From a checkpoint of a small transformer trained on Wikipedia: tied embeddings, attention and MLP in parallel.
Each number is 500 + 25 x the weight over its row's rms, rounded and kept within 0 to 999. Layers, rows and columns count from 0. Numbers have three digits each. The size before them is the row's rms in percent of the matrix's.

# layer 11 attention output (transposed), 256x256, rms 0.0445, rows 19-44, columns 128-255
110:465489494508472529520507555497526483490499528481525489535492474531527476481537507470488541494502512445487518487497538534455496507485501496519527514477546481511472477489493485519495456501494512494498483501443495491473483517539502502518463467522515494493515458478516499493485517494527490549508503495501524465505531479497481560554463499531449519512501461513493490481536535507498508452498
103:483471477503499533505476469504505470546492538553449496544514495514579540532485545508481490454551539482539456502488527516531436537495526528501517496473527496491499483510473515456507540488512533476530533489472484459507482512514481500463503512504491494520474514432443471507496510481516499482494451511491512502557483450511493524467521478536507489487508529500498518493524503477562522472524
107:517498534519486541507454515517511476515465487541455486491503475459524508540488460527565507508507457489511472494503503484500487547493474456485512498531517505473546504513506486480527451505517500499482534477471482536520494503460518476468434466522476481489446476537459506541468522473495463522497540515507497512525522509474482529522469480487535500464526495517500488485472495448510519532526
113:556468518501493489494500479505521490514526538522522508498492539521513477536459521483483480489479533502498527503552473491486512481491531537475547487464509520484470512520519495538453506444491496496506528529506488455522495554517494519517530497489458471454481500501471517554478513509506471512489503495467459503510522492459516501528519496496502510531475504499506437515499516476492504530515
093:490587511549519507524494525525512474479530506499497510515464492510545467501549509512521527468492519503538512525540466512492494500502492471523548488533511519478493514470483510471503531495476502485508484511484519522504515488505517486465465493494523473524472501497498515528501494499519506480515492497532504490504537461497467476491493477486499512466482512555499502502489496461464523495544
096:511503478485512502520529514469556488533507447523444530507489473510493483499562462450503534536478501498483492459497519497525502508489534500522530517503558459514516459490519509465467521474488526526521520496455466521464498455493478522530481515507499473453512493486516454504518510485484516509502508545503518508516491473531500489488562506496483471525502458517516503462515447484480483474496
096:549549546457513505518503543516487500525534510532530537512514483494507463472505440497501539500498514515490520506490472527537496488483525564510545444539515472535541524514511484505488527478511486479489491513514509516482494585518509444510496534510443489508514443504508542464525478506487522504488504535486534483487474475517449527493507507480552467477529521488504503513495508526529458486502
101:465517479502501447437520530485531491484527507511524489507556479553532506531464486503509490512527466459480514474496466523509542555500534524523512464467502452524467524511496505510515474494499537490464541510474500492511483482556512494522520466516498544436453491483511474511502505490540517502481483547492480456482473531516486478542508507526507533522551557449500499528561495549526474529499
100:509512501442500526465524468491461486462508483456527516485433545518547513520550495492498497516545445502486483544488491530522539499485494417470455537536494524476517477535543511522490502485484493483517483487480523498506511485511531499499469480526453507497511511478499519496518496491507529526516495464483488497511499520491530494477517476447514494488512535510574469494512548553518513536526
103:500474484504462523509479473487547488500526500523526505504509492495529498519469455509465498530518491527517489471515522533509515460509488495483451481486513480493527527512490481474467515486475470537469505478482508501528496514543487515517514477457471505534513493484556554543462521496537518518528517512528473495473471509461518524481495507471517519497575491509451467534496457507496540566516
104:551474451489516480509530472513491458494484516491536497478476476512472457452515523503502528542504506485545507532520547487509545484489472486541487450497487511506479491527569516479517484497498487483447514569524510530540498485492504508502514478522487463518483461507478530494498476507510537507467476442475476528499492473482500496489531536525477526516510520524506466519516493487506479516547
100:498525514480496503458536447491520492524486499502524511492470470479496524462502472554516480487509496439545534480483528497516462494506477530476516519496502488529478469467503500542472502507500475494551500528497480495499489523505526511515460512511503446495524507524514494453494483459473517485477465501527536511518460478541485529514493500514444505514491521481476519501450526507483477502503
102:520467479497534557524474502520532503545498490502492490482506487498514498500421497538484515500513488494509495496493511470548485449483478514459468506514491501488506499499496510468516491514518481452554551523495457472507539513518490509500491528548463476437501480473542499520482525500481467472513502489504494528507503498533448488526521484549481526489511516494514540505492489522542497493459
101:547476470449540498500508521510491496481493486503505483513483538516481528566510482489486486489477522549502568487517537523514495481473469485463534501516466529505528509495491488509510504529530471475483537500478514483512512549547527487535501436547467529499473527546506501493448528532479511435475469495460483481476492503486488497520491497476488508481442528483484480493463477478480503507518
107:499485503516483508547464490568520515546514486510505503493517506519503471450556442479547500544482516491490486528561513546457448511514476477507493489528558516498487446549496518508511485508449527490503512485509495515536523547490532520476521540534530496506539520555498509482506513523483543503505525517516549506541503511500451477464500526524491489514517509532497536483465512492529527505495
103:482516536534492507478547468485507500504526481476472457466510493536507495497478558447509478525463492494474495469481508545480488519531452463516471461502526481490512545501489517492489486486493506512506484493511501473518525456433508508465485468502527487503450474510541495506510522504477496476485463493521553505498477493502509523495515508517513575487499530505446497507505476506489490514448
103:493534502493471486515483474512490466493513524466467503493545539502498454508455515489484503526512474489509511490519466482542454506484493487553520544504536469525480557509529484514487492521487466528498476511534541493489498492503469513527474501523536489508491467546499521527536509511489487524524508549484543476464504513464525469497531491460503487471499533509474480480527507547507539493471
110:529518534465502473535526426531450527505479510513464490472457519528493487494534544515483526484510505525482497488515535510482546545519501478469470495519524462518485515469486451536498491524482509519511514513490471516468475482491523501495491477496541521504519501493476485470456480534479459497492477513533497486508541478493513520504491462472523499517467479486497533457485443471500477461502
096:489495524467480521531495488507532520504537469532528498495475440488475498512496465432521540501525506509522490457481476471511511478510526547470501501516510510512503492463473490501547517465558518491500480513486511440529501469501484474509494499480498545499512502498463509513469494498524498477518514517515516475475489495445491477528551530470458470538507486467533506507511478477507524465446
101:458528483494472503477493542464558504536494474477469498488473521513525495499492501500500490472498500502498478480504509481517500466535443538462526493476516521452481528460498506519456529497486512494487480520511475537502491523475442461475491480488580510464448506557465489455580478476505548488507467529509512490489501514489481540502501532493473513512486534526500521525457458494500491527536
109:476505474524493519492464512519530491520536506509504491528547517516481488508506482468532475514494476506512506499455525467496490484520500472447485537536528570556464489486486506508496520470508512481488507506497522473537498470484498485506502462529486497562518503542445491500538484471522487488459497468456467509519486565491505519501511499488500469542502503507505473457542545489482505513478
107:500520507486553452463484549531485505505504485494490495523530459490479515471558486463507492524526491499467459510524520482493506515510523461502498510479489522519500538525520515526529503491527515533475513462522488521557533486517477472512467476488514533557483514502468528530515497508491536517550475472502508479468472509520527506500446508499523508505498491527518544522503523514506519487458
105:539535527494518486549542503496515520531493531567517468487512481487529493489480519501487480509474533447472517478515487487519449508489540533522500504535519511433505467519489473541525495508501517465515565479476499515451486482509512499501453555509509459516465560472489536512513522502465472484477487478498496491493549509506525497498530484557543511503487497504493518520499466464543476511522
095:489502540499458510517508517493509479450488507524523476486484511561507476456482517497490531481482520484509482507529478470508472494465513474474478492488538496465519484489493478485474472547470550465505498487515454486454484469527529476478516514549451511526510466492479507476471464466503469480492536506522522471530501477520516508483479482494504513538486516486502478532490471497452482506538
108:460509507509504494461416477578515517518519505482520526502465509488474510482494518499490520515469474500471504484513521498540508463515487465538530462532479513488541503489533509513489493474515494450502519516513498517465515502530474460522490497497471467513457507488539512498514558499548530532488479487485479462516491461505516518537515509486498505472513501543514454501513504498506519507448
102:484513482459491503515554527525480520528502475481519510529524465497517503513503520528508498474497500478483530529471485450484480514484444486570502479517531488546504490469493497492541499486497490488558525478522516476516494517519483497446492522507537523525474520493471497484496502493532501512522455518487483492460443484474490517527519514507504444513490509537532505503488499439520557552529
# layer 11 attention value, 256x256, rms 0.0358, rows 20-44, columns 128-255
103:540482515490475564489468482483490540492463528451462489492504524507558538514527519506508507526478533500496492479450518499538462522493524504483481438509526507492460520475513513540469516474495515514509487505489525496475522429528507501473506501507467532571480494490478471486509525495468476446514539482492504519514529506479499519443482513471486495525493507481462496482517521482504509466464
105:495491502468464478513478524489505478485507509514493541525532542503531527521496547442503478509523538511473505450504520520469520483478518504508528506501532533472541516467508488471485439516528554537485485518568513490497461502505497470476435471490484470488514503533502487494457530470519469494480535483542501474525522461505500468520516487495479511479516506503528479529510492458494506480519
120:547527484481495495511486508462533479515553558491474464490521520468487528502466506486560488448451515503526490513462529524515487504446483489483512523552535503512518500515470525512473540502499549526514501556512485482533504523516475471458502495500466511493540512497509487502466522492450503494505489507544503474471447497472513530495481510531484509562514539496526523480525485477501501494465
094:497498487456480507483474509514536488481546477522559495498516516486540514461489507489499504536489495510514498506525520458506493496504523505491480498474514524490455494462528462500462480508510524501473457466550491487481434516483552497511462552492513506437471520479480497500445468529483539492487474483511537503498489512492473527495479508527520470507514515490482502517542473556515461488526
104:487507499491527541502489522496531484531574500534467514492539472531521471505495490511531456530499516490492519506511516479509505511430505471506495497535505532488467468524509473490459524447449510491487509496494519482464489460483533487521488544535514474469469507550514466476551502435475541470475527494500531489558492484476541443514528489511460494476474501491477503520505511485481494483531
103:487506506521512461469526518513532492500491504542512503465498486460478522485477500528471492528498445516515507499557507464497496458546464538500459502541494478499503537502505504499501482475511450467453475534491522516477478521451462481537512498526455490490480571531503506510497522501486497478530485489459536474486508488524497522517571507484517471503514481490484543468493500487532446494522
100:494476466508482511460555510479438553537529494491509492463488479501493485450520517517514529515445415482504496510476507486473478495503507489490494525499561511499528524523501493530475512477544518493505512523496530476514465535537516517519493464487514496544503516464514502479484536494490492492479513501495491467482525475534507572539502557521507457506483506470508497492507480520508465542512
104:460516524544529460524514546465485487517482502495485473520562460516521516496518475470493491453512509513459505503494526510449506483489472501522485496486580502513477472504503453512486525492494493470489521515508501488510495541499514502425540458508500494498596538503500473509501532527500476492491495542513478503539505549477500475454491540513512498496520439507480519475493499523509482493545
109:510481519545521472438486476496491411498502514497496493512485493497496536483482492463492536495480514499524447489466543505457521517436494489485495513478522525475482509501536505515454523498520527502519466501482505497481521511472507475516487455485495492498531496496461479475488531532488536485494523524544489469489495504453511508439495490505485529503501507486522519500525456472465464565506
104:519501518535522506507514524483535471469507516496505510482522491527502502460479474495483530486507458522489474525529537521463422492497499490533468506531482499492519523525487487488500471513482519506465523526470515519542493529499518517493496477503505506465493522456515500501510487547495486444439523515493550547557441528462455438478508474488472479543499478491504507491521547438513513470496
101:475497457516515505495483471472454504515450481470518501498531531506511510443478548565484479483482524535504500550532505506450544503548468469515520542496485520489490489492490513498462520460456512484460454472540496559493516512513471517520483482539489513518492517468479464521494457514502476468525476504490520525470527492490461516489481471479514475474501546473476513503498518510522530486481
111:518550542519482501482481477508459508481534483500488526513565512506532524505523482520497535516495498461525517504463480478491497493506507516455534506514532525430472499495534516520500500517524498503473504493501465518487535485495484520495503501529498530493499482497464547477484501475475514507496560479480504497479495519514452445530472476491440533522552531467467540480537484468523509506481
106:517493577504501471452468483464537503495480486499488541492507501524538505527472510449498554476486568502496517520515530505536533508464466461464513477534467495507518487508496534546514513525483519540519531446489512504533487546482512535469492504531502471483532516504497524500462549491484459488518520445483505493517481500461504489511524468506459475540469518496479466500503512536525493513487
112:520526468525445529515460513535546468492508522518488517486507535565502500494514506457514448495497490478518515525507486471479493469476500525519451469501481486486478508495492470509483519488466527479502502469516489456460537519488505530501492457517475491464486484520538502510502496482502501526533502503486462476524519511536514468516474517436476497519546497511503509533494556460523540502509
108:513517493547487499534483530534489470482476473545474528512543510514511483456455473504478501483499467537473505542494547476503500501497478526534463522552529477441528525529509499490555485512479494488523500495527502491539508520504563497505476522463510422509456516506519455495525461479476516478484466513505493526496508504539518514488514496485458500482481500512458473478484537494497523499509
108:491527487534535467509478515534471463528459515491483477472504521546478478539532514476514486487491542464516483471508496494482493434489466505492519502520539501537471478473470504539484494468484482504531509516495487481487467527488504450492513493490510482492452485541524527476503485515508510522507474511482521503534478479519537518481461498495496525503533458512512511501444498543463471474548
117:520526487502512470500463484514540410503502514524477477503537476530518508530517523479551552516537539530471480546475544484475483523517507513539513539519488512513473499491461491526484458512525454476479531534529515458485515505463489473496499547534520503490510471505534480516488500502492505502478455481482506475482523514500476500454543483510450534451531488506516474495493528497496534495525
099:503501519468494478500504484509478467484547495491474542469447474520496532478477503510497498533489475481498541507476462488496506482471503477473500484480496469519502481521471551526472529463508508477490520536471500479512466532444519530541483479558479461556499536586479480501461498505521520517553480488465525470504512481542462494522494525501549492489478524453537526535537456472484492483517
105:527506517526499524503456519498516521523497514472521503529489523484502486465504513506489501515504516492494526519484473471506519495485494504530494537468461515521508503474468486503476553509460496504474507528524492518475559512525489503532489508515477522497460511544493496458515523493481485482502488460500497492469483502509501497498444453481478531502492543508521510511492468488506505507507
109:471497475490504513523462487496495543522477534516493527489462497524487511504493517434481484522504517474515506482483456514486494455490507502542545472447496511504513526502479549500545474470472504523520492521535455519496540487486531474507500501500507493529525503506503489494517466532470463525496546563485501486527526544485518497495527520534479507490494481532489512517480543491523456500486
109:507526534535512491499493467507451519441486509474492515518467475485518519548493483490457468482509502523520524459503467495485546460531537535477501485484499453506527512491508531477468452478530541503509469530513501503493490465475506524512507453487496463486496490520492527517513456486495517522499518470520513462502471492493478529539531522523497481527469490538500494511483495476477527548517
106:511469532516512485501484486523509525474528525504488473529457535488517496486505486547519501506458523464461491533515520488481489501550483484497534531555483507475453503513463507508473452469483532517493510501573498513529506451529498509463517486496497501496489513489470499519506474469495481472527465485481490565490517495529470525501494511521505483511460509480453498487531516487518504479472
099:538508484511467451484516511473534460503478492523486528526524497502461544459498525510560501479518551439493517559546508479452487508459537495513482494489519490491543492478471537496470505540483513501472491455518525500483511503465495498505500514484484512492518468464451485474492471517479508476500496507455498452550477556478490488452485495486577499493490507497486481488474459510551490498523
106:482510506548459519520509510521469524496519511507517519505477468532499491492534488561460480508516470455497507506468527494502487470536479485435466524447530517478503520484482501542507461479486488490516492526470493540516477557490469523513507468476476533507534500514491533501521484526515475486469482507556489509525497508530500477477511514468484489520472503518495528511519496492493504487482
103:481521469483502510488468473514477549537490480508480484473509481497496468497525484531478513479477506495499496453521493527528476514537489559514495464484504487522498525502458544477526498478528512518480508433496475452512487531488509518455468473501510476525490521523511490537527466509493461501513452495509451524483500500526503544484482466468511486482522539532504509482513517454494473519502